python train.py --num_hidden_layers=10 --hidden_size=224 --num_attention_heads=4 --num_key_value_heads=2 --head_dim=64 --intermediate_size=896 --vocab_size=8192 --hidden_act="gelu" --norm="layernorm" --norm_place="pre" --norm_eps=1e-06 --positions="learned" --qk_norm=false --attn_scale=0.125 --bias="none" --tie_word_embeddings=true --parallel_block=false --init="normal" --init_std_qkv=0.0449 --init_std_o=0.0094 --init_std_up=0.0449 --init_std_down=0.00503 --init_out_by_depth=true --optimizer="soap_variant" --learning_rate=0.00506 --beta1=0.95 --beta2=0.99 --weight_decay=0.091 --lr_head=0.00745 --max_grad_norm=1.0 --warmup_steps=200 --schedule="wsd" --decay_fraction=1.0 --decay_shape="linear" --final_lr_fraction=0.1 --batch_tokens=65536 --max_seq_len=1024 --doc_mask=true --train_tokens=195700000 --max_steps=2987 --dataset="wikipedia_en"
Each number is 128 + 32 x the weight over its row's rms, rounded and kept within 0 to 255. Layers, rows and columns count from 0. The size above them is the row's rms in percent of the matrix's.

# layer 4 MLP up, 896x224, rms 0.118, rows 701-731, columns 112-223
size [101  91 105 117  97  93 112  98  96 105  96 101  97  95  89  94 102 104 111  92 108  96 102 116 108  94  97  98  94  97 102]
[[ 80  99 138 136 110 148 132 147  98 140 106 132  90 147  92 157 137  83  79 109 197 168 148 112  99 113 138 101 140 117 135 135 114 133 146 163 165  84 108 151  96 158  96 110 136 143  94 151 140 152 105  96 131 108 136 139 110 134 127 147  68 119 181  88 101 103 125 166 135 123 117 155  83 176  81  93 138 135  66  93 148 100 103 140  70  65  68 164 213 153 120 200 140 208  90 133 134 169 150 112  62 125 159  86 161 145 122 108 178 147  92 128]
 [142 204  97 105 143 113  97  94 183 118 153  65 158 101 100 114 137 162 113 120 126 116 106 166 156 145 184 141 132  87  93  84 107 163 124 159 134 190  84 143 128  96  99  87 102 123  89 147  92 166 167  60 119 152 150 125 142 105 114 160  98 167  86 151 120 161 162 117 133 149 148  90  97 133 111 125 117 161 104 144 117 102 176 170  57 181 117  95 141 154 177  91 150 121 175 103 127 154 187 106 166 103 124 107  62 116  86 137 181 192 123 131]
 [126 130 116  85 125 133 119 194 144 137 177 202 121 136 215 126 173 115 134 126 170 118 129 179  88 136 111 146 126 127  87 173  80 203 126 208 186  68 119  50 124 136 162 134 116 110 116 113  55 136 105 120 108 158 124 128  65  93 142  74 121 122 113 139  88 189 122 119  90 162  61  96 147 157 135 207 133 144  68 151 154  96 129 148 154 122 103 156  76 184  96  98 112  95 122 117 100 153 159 119  73  76 160 125 124 103  58 122 155 175 122 156]
 [160 136  75 171  87 146 152 150  81 123 137 156 160 135 164 112 141 148 140 146 137 165 149 180 101 130 253 114  29 109  70 153 158  75 153 149 148 162 149 107 166 133 153 121 136 101 148 122 181 119 132 151 107 118  95 117 133 130 144  88 123  97 138  87 187  86 127 118 152 186 115 156 159 165 153 132 122 137  51  80 121 107  96 128 116 177 122 145  92 124 148 172  83 161 178 103 104 137 166 132 101 154  78 100 108 160  46 101 103 107 144 146]
 [166 116 119 150  94  94 121 115 135 100 169 120  96 116 122 155 104  75 113  89 170 167  95 157  92 149 119  76  72 114 102 150 128 129 117 157 125 167 116 157 136 207  80 164 144 116 128 110 141 102 193  75 117 125 111 142 130 122 148 153 135 128 152  89 181 144  92 123 174  93 133 117 125 161 140 121  97  93 140 148  98  86 171 146  64  81 116 104 144 165  82 139  85 163 105 161 101 110  95 129  91  96  90 123 191 133 105 146 138 169  72 168]
 [ 66 108  60 114 138 112 162 182  56 145 105 143 135 170 129 172 126 138 129 158  76  92  84 145 136 143 107  90  67 179 172 150 151 154 117 174 123 112 123  99 155 144  81  68 118 119 111 113 131  68 168 116 140 131  72 159 101  81 123 183  64  93 165 169 215 142 111 178 129  93  67 104 126  98 156 124 124  65  85 122 126 146 103 107 108 137  76  90 179 117 114 134  84 146 105 109 181 185 154 114 128 145 105 144 136 168 111 167  87 178 141 141]
 [118 117 112  93 104 120  72 154  93 130 115 129 186 158 135 147 105 133 182 111 138  97 135 110 160 173  94 140 148 136 141  87  71  94 135 145 121  95 143  89 133 134 151 163 162 185 178 103 131 111 142 162 115 154 126 110  93 114 138 178 106 178  66 165 119 158 100 115 109 195 120 116 171  74 126 102 121 134 210 127  89 116 141  93  96 105 124 143 118  78 162  95  77 111 132 155 128 143 144  92 145 149 172  94 155 168 132 132 110 169 108 184]
 [145 189 125  69  60 130 105 156 152  77 117 111  97 139  71  75 125 153 117 163 206 156 153  89 121 171 128 131 149 156 156  62 103 129 114 140 133 138 120  73 145  90 143 121  90 131 149  72 103 138 156 138  79  88 196  58 177  95 165 138  69 101 135 158  82 148 184 212 145 101  98 166 122 144 130  98 139 176 138 136 119  94 155 127  29 187 159 123 163 162 126 165 144 127 143 163 120 174 133 116 144  69 162 157  70 171 122 128 161 119 131 138]
 [156 130 134 147 168 181 199 183 135 107 186 175 150 151 121 103  88 100 116  83 158 100  87 102  63  81 135 125 131 114 151 128 100 156 173  97 128 131 133 102 153  88  81  47 168 111 146 111 136 138 121 186 121 103 121 112  74 126 156 102 162 168 166 124  66 119 161 140 144  60 114 128 169 135 100  85 127 146  89 108 112 111 148 160 109 126 190 108 128 150 144 116 108 146  77 101 144 148 142 174  82 173  85 116 123 103 105 167 129 151 158  88]
 [119 156 178 107 102 155 143 132  68 106 115 155 156 127 117 106 121 141 139 109 154 146 142  95 149 175 176  98 101 139 182 186 116  86 161 145  98 126 100 109 190  95 127 127  94 149  86 131  87  67  82 153 105 102 107 186 105 114 159 123 124 137 143  81 103 107 133 146 147 183 168 112 138 112 167 151 139  70  98 194  78 100 145 140 196 112  95 118 124 158 113 104  85  75 118 172 101 142 191 125 118 113 132 116 173 112  82 147  69 138 107 154]
 [ 74 161 134 107 128 120 123  96 124 187 179  85 153  88 126 143  89  83 125 119 114 121 152 116 173 157  95 154 126 144  93 124 157  93 104 212 152 121 142 131 176  75  97 163  97  98 122 152 125 134 132 132 126 130 145 181 152 155  83 110 114 126 162 100 172 108 112  85 174 128  46  71 148 155 138  90 185  83 107 110 100 177  96 100 146 160 118 105 101 176 209 146 110  83 123 167 148 156 125  99 189 122 117 142  98  87 119 184 104  79  87 180]
 [ 73  99 164  80 157 138 165 158 126 124  91 175 140  95 129  99 164 151 115 105  90  90  79 102 137 129 138 133 130 108 146 162  34 110 109 126  74 128 145 130 102 123 134  74 139 112 117 165 136 164 135 131 107 109 133 119 108 131 157  91  93 144 103 120 111 158 148 205 156 144  96 127 136 120 110 196 161 124 188 144 175 120 121  59 116 126  56 138  88  53  80 151 120 163 115 173 163 116 122 112 234  57 102 105  97 113 110  92 146 170 153  68]
 [ 90 134 145  90  81 129 144 116 160 125 110 170 100 199 145 152 184 117 158 125 189 114  96 116 132 136 150  84 151 135 158 146 194 106 115 116  98 126 139 105 130 166 107 166 113  81 182 151 140 173 138 100 134 133 151 137 115 125 153 113  70 103 173 112 106  77 112 120  81 170  82 118 152 161  90 133  80 122  71 124 122 147 163 127 114 135 144  82 136 180 150 154  75 126 126 126 211 149 134 164 109 158 147 145 110 185 145 103 113 146 130  48]
 [158 146 135 173 132  98  93  78 100 149 108 130 162 147 136 181 129 121  87  59  80 115 128  57 129  97 174 107 113 189 154 137 118 118 107 161 116 185 141  85 135  79 141 101 119 141 146 162 108 138 113 117 165 108 142 115 198 123 175 147 170  87 139 100  88 128 117 154 183  88 116 114 109 148  99 129 141 159 166  96 145 203 107 125 138  94 111  39 132 169 173 212  86 139 139 189 129 101 152 129  98 173 116 140 137 153 121 167 114 111 156  98]
 [ 63 184 193 135 112 180 100 198 124 140 162  82 163 125 133 172 156 169 149 119  83 112  85  90  95 106 159  96 111 154 129 105 150 135 122 157 132 184  70 142  68 120  99 135 151 125 174 109 136 116 113 109  96 163  91 152 149 132  99 172 135  85 113 117 159 176  87 169 132 120 141  96 115 165 138 102 136 130 135 150 144 116  70 171 179 160 117 106 119 119 138 130 121 129 191  83 136 152 115 120 126 110  85 141 111 182 167 138 185  60 119 200]
 [110 183  73 132 135 144  89 136 142 129 137 156 150 139 140 133  56 102 145 121 149 121 112 159 151 123 173 117 124 171 114 157 116 116 119 182  88 181 175 118 156 177  93 153 113  72  76 100 159  85 140  93 152 175 158 126 138 176  91 118 119  88 156 167 115 153 124 100 140 162 162  94  95 101 139 166 145 156 135 108 155 154  70 138 126  91 123  94 172 180  66 138 104 102 151  98 133 157 163 178 108  91  82 129 147  79 159 194  99 134 115 186]
 [166 148 116 130 223 104 145 105 138 150 144  92 122 103 161  97 117 124 133 105 100 105 148 162 129 130 194 149  97 131 150 110  92 118 135 148 105 157  96 114 116  39  90 134 116 139  88  88  90  99 167 124 147  95  78 103 162 172 161 142 156 114 138 138 178 116  95 130 170 104  90 133 128 178 154 205 182  86 189 158 145 127 155 120 149 123 112 136  76 139 153  75 152 107 122 158 158 158  35 124 147 120  91  88 114 189  83 164 110 166 138 200]
 [137 116 114 123 106 134 104 103 125 141 154 113 160 138 135  66 137 133 115 102 138 113 124  60 147 163 112 128 109 140  66 200  61  60 108 175  74 149 101 108 104 110 106 124 124 131 151 116 116  76  97 103 142 158  97 108 100 117 107 163  99 119  98 129 165 112 187 105  99 136 117  86 107  76 180 194 106 112 128 106 122  94 129 107 158 135 109 143 129 115 140 110 141 118  87 201  89 188 115 143  65 150  44 123 144  82 146 147  87 205  69 135]
 [ 86 135  68 125 127 121 207  91 115 148 142 110 107 162 134 141 116 136 140  84 162 109 166 121  87  84 183 117 127 157 109 151 146 119 244 107 146 101 124 124 115 125 104 198 150 114 169 122 139 174 104 220 128  64 165 164 130 116 133 171 115 119 132 126 182 113 158  92 147 112 152 123 169 151 126  99 104 155  98 132 108  95 123  76 165 124 107 192 144 139 144 177 141 166 163  46 174 123 131  95 123 169  93 131 160 135  64 106  90  71 168 172]
 [116 154 145 165 118 161  95 107  96 110 122 115 142 146 151  86 123 140 104  87 140 163 107  91 147 104 169 131 134 123 104 113 130 113 121  93 187 150 118 109 117 120 162 121  94  97 159 166 168 169 165  82 109  54 149  99  95 161 135 206 107 112 113  81 154 146 128 158 103 149  90 101 112 109 137 157 137 139 176  93 102 166 114  82  82  70 157 140 143 203 130  94  60 126 120 126  75 174 125  57 104 134 132  94 140 123  96 135 123 103 139 123]
 [168 110  91 104 174  83 191  79 169 153 140 115  99 158  81 184 126  84  58  94  98  42 100  83 116 127 164 139 135 103 124 173 163 143 159 117 136  98 129 147  94 149 194 143 146  90  89 140 173 125 176 155 138 104  96 108  81  84 137  78 106 163 119 110 104 178 119 114 117 119  96  88 115 185 155 131  78 138  39 160  83 143 117 138 125 118 130 118 127 116 175 164 119 146 142 164 126 135 223 144 148 154 105 194  95  94 112 130 148 128 125 160]
 [183 164 112  86 123 171  98  90 105 125 115  81 179 134 105 162  56 157 106 129 116 158 120  81 169 118 106 133 154 129 113 134 124 163 128 128 118 101 115 111 109  87 139 170  90 129 103 121  76 142 110 148 138 162 132 100 106 114 147  31 119 141 142 113 152 109  82 190 100 125 130 110 143 165 100 143 181  94 157 146 146 132 110 170 133 126 143 176 151 160 139 143 171  95 119 109 130 180 149  90 139  76  98 116  58 108 143 154 135 109  92  99]
 [ 74 110  86 132 131 136 143 146 109 106 118 144 123 162 140 146 126 107  41  92  84 116 135 153 137  93 135 223 119 144 156 127 145 102 159 111 178 184 126 176  98  92 128 166 151 137 145 137 213 143 173 203 142 140  74 141 176 133  89 115  76 118  85 126 114 114 202 150 200 126 171 171 112 117 134 127 127 138 116  98 119 101  89 145  69  97 121 120 117  96 161  80 139 110 137 155 106 149  58 132  95 184  89  90 188 112 120 121 120 125  97 155]
 [109 105  38 136 149 114 107 111  72  32 139 157 161  94 168 178 129 109  79  57 196 136 146 138 149 113 188 191 101 146 111 146  97 153 112  93 118 124 176 109  96  96  74 123 116 160 135 152  88 139 141 145 113 137 147 127 122 179  94 130 155 142 158 153 168  63 168 179 100 180 135  64 127 173 122  93  60 199 146  78  90 147 145 123  76 129 105 131 158 146 140 118 154  88 137 126 127 189 142  91 110 107  97  70 167 152 173 123 144 166 138 150]
 [142 174 121  88 160  54 101  98  91 168 152  92 141 142 144 154 117 152 115 102 141  30 144 122 144  95 169 129 168 111  99 124 171 144 138 120  45 128 149 162  91 118  93  84 141 101 122 104 101 116 117 129 162 115 139 103 144 142 149  76 118 102 112  98 185 162 137  89 116  84 129 157 183  85 124 137 139 121 122 153  66 149 106 144  97 130  88 139  97 141 160 149 138 127  52 155 140 164 124 104 106 167 114 176 113 141  93 150 134 146 129 100]
 [ 95 113 124 126 183  93 169 136 149 105  88  90  72 134 123  99 181 112 181 159 114 107  57  88  83  80 211 157 103 115 100 129 184 195 111 129  95 106 131 122 176 129  73 145 175 132  89 119 118 104 106 141 139 149 171 125 131 166 132 107 147 116 161 107 155 111 201  91  99 127  51 115  88 148 144 151  88 169 145 169 126 183 124 159 107 179 118 139  94 113  41  64 156  71 138 148 106 113 147 116 142 159 147 120 194 104 116 127 170  85 123 112]
 [112 190 105 171 119 134  74 127 121  94 137 120 145 111 137 119 103 142  96 103 145 131 143 101  90 108 124 132 140 129 199 136 122 111 108 140 126 167  83 117 149  77 140 140 127 110 130 149  98  77 143 149 146 183 102 111 111 106 137  67 193 156 121  83  99 110 136  65 134 136 181  82 155 101  93 141 112 114  87 182 193 204 122 117 122 133 169 123 156 127 128  87  51 174 101 147 127 197 123 120  83 123 168  86 129 106  86 153  68 153 162 162]
 [103 107 120 110 192 101 182  75 122 157 189 172  64  94  67 138 130 141 145 106 117 117  93 147 116 132 115 165 121 154 114  75 104 178  96 145 165 108 150 155 127  74 149 143 114 107 180 112 135 140 141 179 131 102 165 134  93  53 146 145 122 195 127 179 147 166  97 180 142 154 105 107 117 140  30 165 108 137 174 107 142  69  88 126 103 118 126  61 136 152 135 171 171 179 135 125 105 130  92  67 125 121 148 126 185 101 153 143 133 142 158 132]
 [ 68  90 192 169 141  91 149 165 101 109 110 147 152 163 119 199 128 148 132  99 109  98 152 103 137 129 188 128 105 192 147 120 105 169 124  70 144  91 127  82 100 175 116 106 134 115  81 106 146 147 135 113 163 143 107 181 102  95 137  85 139  90 135 129  98 107 175 150 125 156 162 137 105 121 102 126 109 112 105 184 101 146  66 176 114 126 114  95  96 121 182 102 134  66 122 150 163 178 119 147  66  98 129 170 151  88  92 127 145 195 178 145]
 [ 93 105 111 115 154 111  75 106 157  62 162 134  90 112  30 135 116 118 145 146  84 157 168  60 130 110 146 113 117 126 161  73 140  93 114  56 106 133 106 108 100 139 107 139 149 132  67 188 134 126 133 122 133  96 171 109 128 141 148  69 121 144 147 118  92 150 121 147  98 172 152 123 181 135 135  84 141 171  85 171 146 129 112  94 123 151 106 151  99 120 147 167 113 142 144 152  75  93 128 134 136 122 174  86 157 192 122  78 131 102 195 151]
 [166 138 106 170 141 171 106  81  99 165 142 133 178 122  94 123 128  76 159 128 165 160 134 117 156 205 157 100 104 128 154 136 138  98 164 133  95 165 128 110 103  86  94 188 142 139 144  89  81  98 164 117 109 113 133 162 112  91 114 129 182 169  96 119 140 139 117  51 101 138 156  62 183 103 138 148 107 141 152 149  67 215  58 145 184 120 140  82 174  71  92  69  75 140 111  97 114 137 129 135 104 146 133 156 162 150 178 121 187 192 110 131]]
# layer 4 MLP down (transposed), 896x224, rms 0.109, rows 701-731, columns 112-223
size [111  91 115 118  96  96  98 101 101 106 104 107  98 102  93 101  94  96  92  93 113 103  98 123 109  94  94 103  99 100 103]
[[174 210 124 120 154 139 114 147 114 132 168 155 135 170 107 182 136  99 139 123 147  81  67 130 134 138  80 118 139  95 101  74 127  80  82 114 107 153 134 118 165  85 166  95 156 122 129  93 118  83 147 157 136 130  85 167 140 150 105  47 186 162  55 134 144 129 141 138 138  69 163  92 129 136 148 124 151 156 114 156 126 161 128  62 129 152 148  71 138 137 113  82  70  81 128 147 143 105 142  64 147 108  82 159 134 121 146 100 142 124 147 113]
 [133 131 137 175 110 126 193 162 131 154 106 146 169 138 116  92 128 139 165  94 137 102 138  93 163 150 135 131 102 126  90 113  69 139  49 108 137 115 141 145 151 150 157 142 225 140 105 120 112 103 142 102 155 125 131 131  97  97 157 106 132 158  88 158 149 113 113 143 140 126 103 133 140 146  97 150 136 102 131 168 124 117 125  62 117  97 142 180 126 134 175 180 118 152 160 161 105 110  99  69 138 103 123  78 160 140 149 136 192 144 129 126]
 [103 168  62  86 161 127 134 166 135 106 201  87  93 143  52 144  68 123 132 100 139 159 119 117 116 117  89  91 164 136 154  88 183  95  91 126  83 157 146 156 128 125 152 168 152 187 157 163 104 167 212 110 146 103  94 116 109 105 127 107 154 122  47 114 152 148 119 187 159 141 149 142 145 114 140  90 128 133  99 143 126 101 152 145 120  77 105 128  52 111 141 173 109 104  84  94 127 170 118 126 130 187 167 113 105  84 175  99 137 177 133 146]
 [148 119 161 132 150 140 152 161 119 123 118 179 143 129 127 107 134 177 126 162 118 180 102 101  89 113  89 116  70 162 134 121  61  76 159 115  96 176  90 131 143 108 139 170  85 162 178 176  58  76 139 114 159 166 140 144 121  95 119  56 171 157 103  63 129 125 157 142 140 138 122 154 132 122 178 109 142 151 129 151  79  70 125 122 165  89 162  90 124 211 120  86 105 182 131 151 102 152 119 136 147 157 164 123 117 141 136 119 148 173 119  81]
 [140 199 167  87 141 142 133 118 141  98  77 157 143 138  64  60  71 112 146 143 122 152 123 111 114  83 129 173 118 109 155 103 126  82 122  87 194 122 152  95 141 127  68 117 148 107  90 130 139 222 116 117 121  80 158  98 124  72 146 168 174 160 112 162  55 128 198 114 132 159 118 130 145 132 120 103 103 105 220  88 134 145 116 102 147 145 160 136 120 102 118  80 121 113 134 128 146 150 124 120 131 107 172 106  84 134  73 135 141 148 119 117]
 [144 181 167 149 127 173 128 110 190 170 141 130 120 125 110 155 163  98 154 157 119 105 182 108 167  78  99 192 168 125  98 156 140 155  89 122 176 124 165 117 146 113 134 133 120  78 100 132 142  85  83 105 156  66 119  92 173 143  63 117 136 187 177 149  58 151  81 144 122 145 114  86 189 125 134 127 204 169 105 124  78  95 155  80 102 140 101 152 104 166 141 133 165 108 106  87 148 133 171  81 161 160  92 107 117 142 173  88 126 126 147  72]
 [165 133 120 101  92 152  84 180 117 183 101 128 147 148 137 133 151 134  79 139 125  98  94 138 123 125  80 154 173 144 196 131 146  76  93 183 149 194 107 135 119 139 146 177  91 141 184 120  64 116  91 104 104 121 168 180 138 173 144 143 132  74 112 130 101 139 152 144 142 106 125 116 125 165 151 139 149 202  78 130 166 114 138 171 163 111 156  58 161 145 108 121  99 113 121 111 116 138  97  78 170  88 163 137 148 120 134  48 111 183  93 136]
 [134 137 127 143 158 125 142  86 161  95  98 181  94  86 149 133 174 144 140  80 126 149 145 157 209 122 141 158 141 137 180 102 157 176 118 170 118 152 150 172  85 164 130 134 103  93 145  34 152 147 113  91  80 110 116 140 156 110 169 126 156 105  86 130  90 165 153 158 144 139 119  76 137 126  98 117 112 129 150 105 103 145 105 120  79 119 118 150  73  76  96 109  71 134  73  66  97 130 176 167 127 176  74 115  86 126 124 130 123 123  96 166]
 [ 87 129  87 138  83 122 172 134 108 119 142  71  65 124 118 125 123 119 149 128 104  96 105 136 165 143  81 128 136 176 106 117  88 205 112 135 106 116 107 145 111 101 170 141 112 117 164 192 165 130 141 166 101 135  74 118 153 120  89  86  75 181 111  87  94 164 165  62 132 142 126 108 100 111 121 103 118 106 137 155 140  66 108 144 163 185 143 123 123 186 130 103 180 173  89 134 148 135 149 119 103 164 176 191 130  74  79  79 111  86 168 119]
 [ 59 119 150 138 113 115 131 115 158  86 121  43 146  79 130 125 138 166 110 124 162 132  88 138 134 172 163 118 115 103 102 119 126 148 119 144 161 131 142 123 122 137 153 177 135 130 139 133 108 140 161  69 106 146  97 118 111 130 164 124 122 120 173 123 131 144  94 116 109 112 141 134 168 112 129  93 109 139 180 156 139 141  62 136 147  87 104 147 115 114 145  46 169 138 178 136 119  65  55 159 159 130 122  29 158 147 105 176 129  96 151 137]
 [124 199  81 114  75  75  72 120 109  69 124 174 139 176 170 175 102 107 196 145  99 132 108 100 139  98 156  90 128 164 128 127 143 118 132 157 119  98 132 141 165 135 149 105  86  91 128 139 141 128  53 106 101  86 154  53 150 170 141 160 142 170 126  91 142 128 100 144  82 124 103 130 113 104 102 195  80 162 158 144 132 153 184 133 153 153  65 203 177 182 116 140  79 121 138 132 142 112 151  79  97  91 160 164  64  93 111 149 160  99 163 104]
 [148 119 104 129 160 153 117 165  91 106  81 130  90 104 113 120  34 159  98 159 143 112 186  91 131 173 167 176 114 101 145 147 128 121 128 159 152  97 110 189 124 131 107 134 149 115 119 125 162 159 166 140 159 196 134 174 109 161 143 117 138 121  93 150 148 166 130 139 182 185 170  60 129 106 150  41 139 153 143 122 104 137 186 214 134 109 151  87 153 145  54 132 136 127 180 135 154 142 116 141 109 151 144  52 149 125 148 134 179 134 152 135]
 [105 118 112 174  82  83 100 141 174 115 114  74 137 186 137  79 140 126 105 101 164 100 172 133 133 130 132 163 136  71 111  78 108 144 177 159 114 193 146 121 125 124 156 158  83 162  96 108 117 136 129 128 157 122 156  70 151  93 127 145 119 104  90 143 142  91 152 152 105 139 132 109 110 184 171 202  92 115  92 227 102 181 117 127  98  86 125 133 124 135 109 132 172 128  97  97 165 129 148 136 172 161 149 145 163 126 162 125 159 133  99  69]
 [112 130 150 122  64 151 101  43 107 120 173 135 184 110 152 188 137 130 180 160 169 129  33 154 141 172 123 143 152  84 183 117 152 143 140  96 105 165 153 139 124 114 110 148 114 105  69  88 132 142  92  87 162 137  76 175 136 157 129 179 192 130 146 118 126 176 114 136 151 167 108 158 185 117 125 165 105 123 124 159 161 158 143  90 101 100 140 127 104  62 116  97  89 105 124  83 114 135 100  82 139 139 153  63 111 140 131 116 130  55 157 197]
 [207  97 131 168 108 134 149 125  95 126 140 156 140 210 124  61  65 130  65  96 107 113  99 127  68 118  88 124  83 160 159  62 108 148 114  75 182 125 167 192 152 114 167 101 174 146 174 146 111 147 135 134 112 139 126  91 120 129 115 121 147 139 104  69 110  93 109 113 153  93  83 113 134 150 133  43 119 122 103 123 138 108  99 162  98 109  86 132  99 106  88 123 130 149 123  81 115  79 142  98 123 125  89 160  89 138 167 176  95 148 105 143]
 [126 108 173 134 131 157 149  85 139 190 123 147  93 147 161 175 166 127  86 122  70 111  77 119 121 124  68 200 108 146 113  83 133 160 164 131 172 124  74 115 124 111 201 106 128 104 133  44 136 127 153 179 120 144 161 113 171 153 130 160  96 106 135 101 139 143 127 165  97  65 112 165 151 135 102 135  73 103 156 109 109  95 117 129 130 164 107 156 129 118 165 135 105  92 130 184 196 151 109 140 113 157 116 176  96 120  91  99 164 123 145  85]
 [159 107 148 132  99 154 125 171 107  88 132 129 126 135 151 227 105 107 128 175 142 208 101 114 154  66 126  76 137 139  93 177 128 137 127 108 182 135 172  49 137 129 121 141 135 178 128 128  86 132  99 133 155 183 125 121  85 121 189 162 171 134 129 128 109 151 180 179 165 146 190 146 100 113 127  81 108 106 132 147 146 131 109 140  95 106 104 161 140  92  89  67 145 117  82 146  99 152 114 131  92 124 173 173  92 144 141 161 146  44 106 131]
 [186 172  63 128 102 156 153 153 114 116 121 110 111 104  92 103 103 132 182 154 118 126 136 203 149  58 112  81 114 116 108  58 106 125 133 108 178  79  81 131  62 152 176 112 103  87 119 137 136 170 131 119 151 149 156 181 189 153 131 183 152 123 100  99 128 151  51 188 152 142 168 148 122 149 139 112 125  81  88 149 130 107 149 116 185 118  98 121 146 101 128 109 155 102 153 121 186 122 186 179 161 120 163 118 129 199 133 159  89 105 141 127]
 [125 115  84 128 167 116 164 169 100 142 183 176 189 105 120 131 113  99  80  93  71 130 114  77 109 144 153 134 102 139 158  99  56 118  82 136 172 144 106  98 170  78 115 164 163 126 148 137 136 145  57 133 129 136 153 173 117 120 186  79 133 134  80 111 135  95 101 182  95 177 105  99 117  79 178 144  83 155 110 103 195  86 103 126  90 109 126 101  90 110 145 130 100 105 142 135 115 134 135 100 110  82 158 137 150 111 141 171 186 186 114  85]
 [147 110 129 123 145 118 114 141 142 169 122 140 172 162 143 190 246 146 168 145 123 110 149 113  82  78 116 102 167 149 133 142 179 149  79 182 145 115 135 110 128 116 186  99 170 124 132 149 107 170 109 137 110 106 104 205 173 111  59  76 130 136 205  91 142 148 105 104 112 126  92 107 165  78  79  98  70 148  76 138 120 170 112 124 164  84 116 127 105 137 137 143 176 104 187 158  91 134 110 122 139 180 128 158  96  99 178 128 106 107 190  95]
 [147  94 171  98 135 119 150  72 160 130 120  74 151 167 132  78  86 147  88 150 161 119 123 102 164 112 105 168  89 126 168  93 107 201  56 196 172 140 119 135 127 136 159 123 105 104 118 164 155 127  92 110  94 159 176 103 160 120 155  93 196 133 125 113 127 102 103 138 176 112 149  93 150  49  56 155 151 170 107  97  88 108 132 111 130 160 132 103 107 119 108 142 124 128 131 100 115 145 155 188 108 128 117  64 116 128 104  89  90 129  75 207]
 [ 79 101 121 129 117 113  69 143 154 157 125 115 154 103  97 129 148 116 129  92  89  95  83 173 157 130 128 145 152 150  86 125 147 119  89  85 108 127 138 108  99 103 128  83 126 113 108 109  87 156 177 162 136 124 125  98 117 134  96  82 154  81  89 128 157 134 125 174  94 132  95 136  90  78 122 110 148 132 124 164 171 112 165 164  55 178  84 150 120 128 141 130 119  80 118 131  95 142 199  71  90  95 151 141  99 139 142 179 147 171 126 108]
 [154  78 141  94 145  60 113 122 123 163 127 109 119 184  90 150 117 130 113 122 130  94  91 130 149 156  54 141  81 113 227 170 135 117 101 106 183 119 118  92 130 139 241 170  83 118 124 164 100  96 157 108 135 139 125  97 109 108 152 182 153 131 160 127  75 174  70 103 142 180  63 186  91 140  97  84 130 101 101 165 167 163 150 118  73  84 109 139 127 105 127  52 152 121 107 103 121 143 158  82 188 134 166 113  63 116 113 159 161 143 165 128]
 [ 81 115 197 130  87 112 165  83 146 201  99 204 132 174 119  91 102 146 166 123 157 138 111 138 115 131 171 156 166 129 122 140 155 128 159 143 122 104  85 110 131 125 125 217  86 137 121 122 128 177 142 180 138 113 187 159 130 149 155  91  72 151 157 122 140  84 103 144  66 147 116  71 168 150  67 193 153 101 114 157  74 134 115 147 145 140 150 181 161 114 115 154 150 104  94  91 128 163 120 139  76 112  81  99 101 102  95 119 113 176 132 216]
 [161 108 176 122  54 195 113 130 148  87 152 141  59 167 110 158  94  84  89  92 104 110 166 143 141 117 117  78 127 151 106 120 149 113  60 102 147 108 141 126  64 114  63 148 152 147 106 128 134 117  99 102 147 122 169 120 154 105 164 159 125 132 157 117 103 126 144 197 158 133  98 181  98 143 121 176 183 165 144  95  84  86 154  89 155 162  92  87 116 133  67 130 140 113  89 124 118 153 176 122 135  82 152 135  95 141 101 119 130 125 114 125]
 [201 168 159 175 120  42 141  74 142 106 135 185 184  99 154 130  85 123 140 141 156 133 146 146 191 122 103 114  94 184 178 119  81 106 145 150 116 150 146 179  55  73 125 100 119 105 155  42 147  93 109  95  83 156 145 136 114 135 115 164 126  98 152 124 134 120  71 122 146 161 156 108 130 130 114 138 146 149 101  90 136  75 144 141 138 148 133  80  73 127 100 156 104 106 129 141 168 141  68 100 131 130 220 138 111  99  80 107  92 143 175 156]
 [141 102 137 132  92 136 101  70 176 199 138 101 104 131 142 125 134 110 114 136  88 116 181 127 124 100 201 163 167 148  95 110 159 169 152 165 143  93 127 107 189 106  99 107 127 127 128 145  74 143 152 141 137 151 159  83 121 139  91  67 140 156 141 129 102 112 135 200 107  79 123 160  84 116 153 162 104 144 224 117 154 152 121 148  70 154 127 149 110 116  90 128 137 112 113 114  57 137  94 167 122 163 143 117 102 127 114 148 156 142 126  91]
 [152 160 102 139 120 125 158 126 135 177 135  75 118 120 151 131 170 177  69 178 103  96 157  96 151 154  68 191 149 135 168 153 111 180 121  75 140  78 133 135 156 109 148 150  94 148 177 142 143 171  99 179 120 174  79 115 139 143 163  75 132  87  80 104 137 146 149 117  49  93 132 182 106  69 144  92 139 170 164 118 115 165 166 108 105  21 155 148 109 156 170 141 160 140 144 108  89 153 143  74 114 120 116 145 140 114  77 148 102  96 152 171]
 [156 155 124  96 119 109  83 104 128 210 125 124 152 110  88 121  77 115 139 154 121 159 105  92  78 130  97 135 160 156 105 175 162  80 127 109 155 177 110 149 141 110 116 148 101 122 114 118  88 104 137 162 127 110 122  60 115 135 106 104 196 145  82 104  93 108 152 106 167 141 133 103 145 167 139 148 110 121 184 151 220 127 184 140 148 127 170 135 108 121 154  71  59  95 138 110  63 150 145 146 198  72  87 129 129 112 109 170 119 121 101 176]
 [103 112 153 151 130  82 157 175 159  91  99 167 146 104  91 146 121 149  99 100  71 149 169 110 157 143  93 187 189 119 137 110 130 130 168 101 161 117 190 156 138  92 145 137 115 172  94 185 155  81 141 187  68  81 157 136 120 194  79 163  72 105 141 131 108 103 149  59 165 141 125 120 132 123  84 122 120  98 117  99 134 104 167 145 114 103 165 128 108 122 162 148 132  88 119 159  89 174 145  79 109 160 184 115  77 140 112 147  93 197 102 155]
 [103 161  86 218 170 131 137 164  81 143 135 174 129 121 125  82 118 147 165 127  91 132 154  85 145 136 174 183 174 143 110 112 141 128 151 125 153 109 161 104 146 134 149 130 129 106 131 119 192  89 191 135 119 125  76 147 134 132 137 121 126 139 127  97 139 137  88 198 116 113 148 119 136 118 147 103 128 168 122 165  70  90 143 100 104 118 100 105 183 181 131 153 117 130 111 106 153 123 138 120 117  80 173  84 199  95  87 159 159  89  91 114]]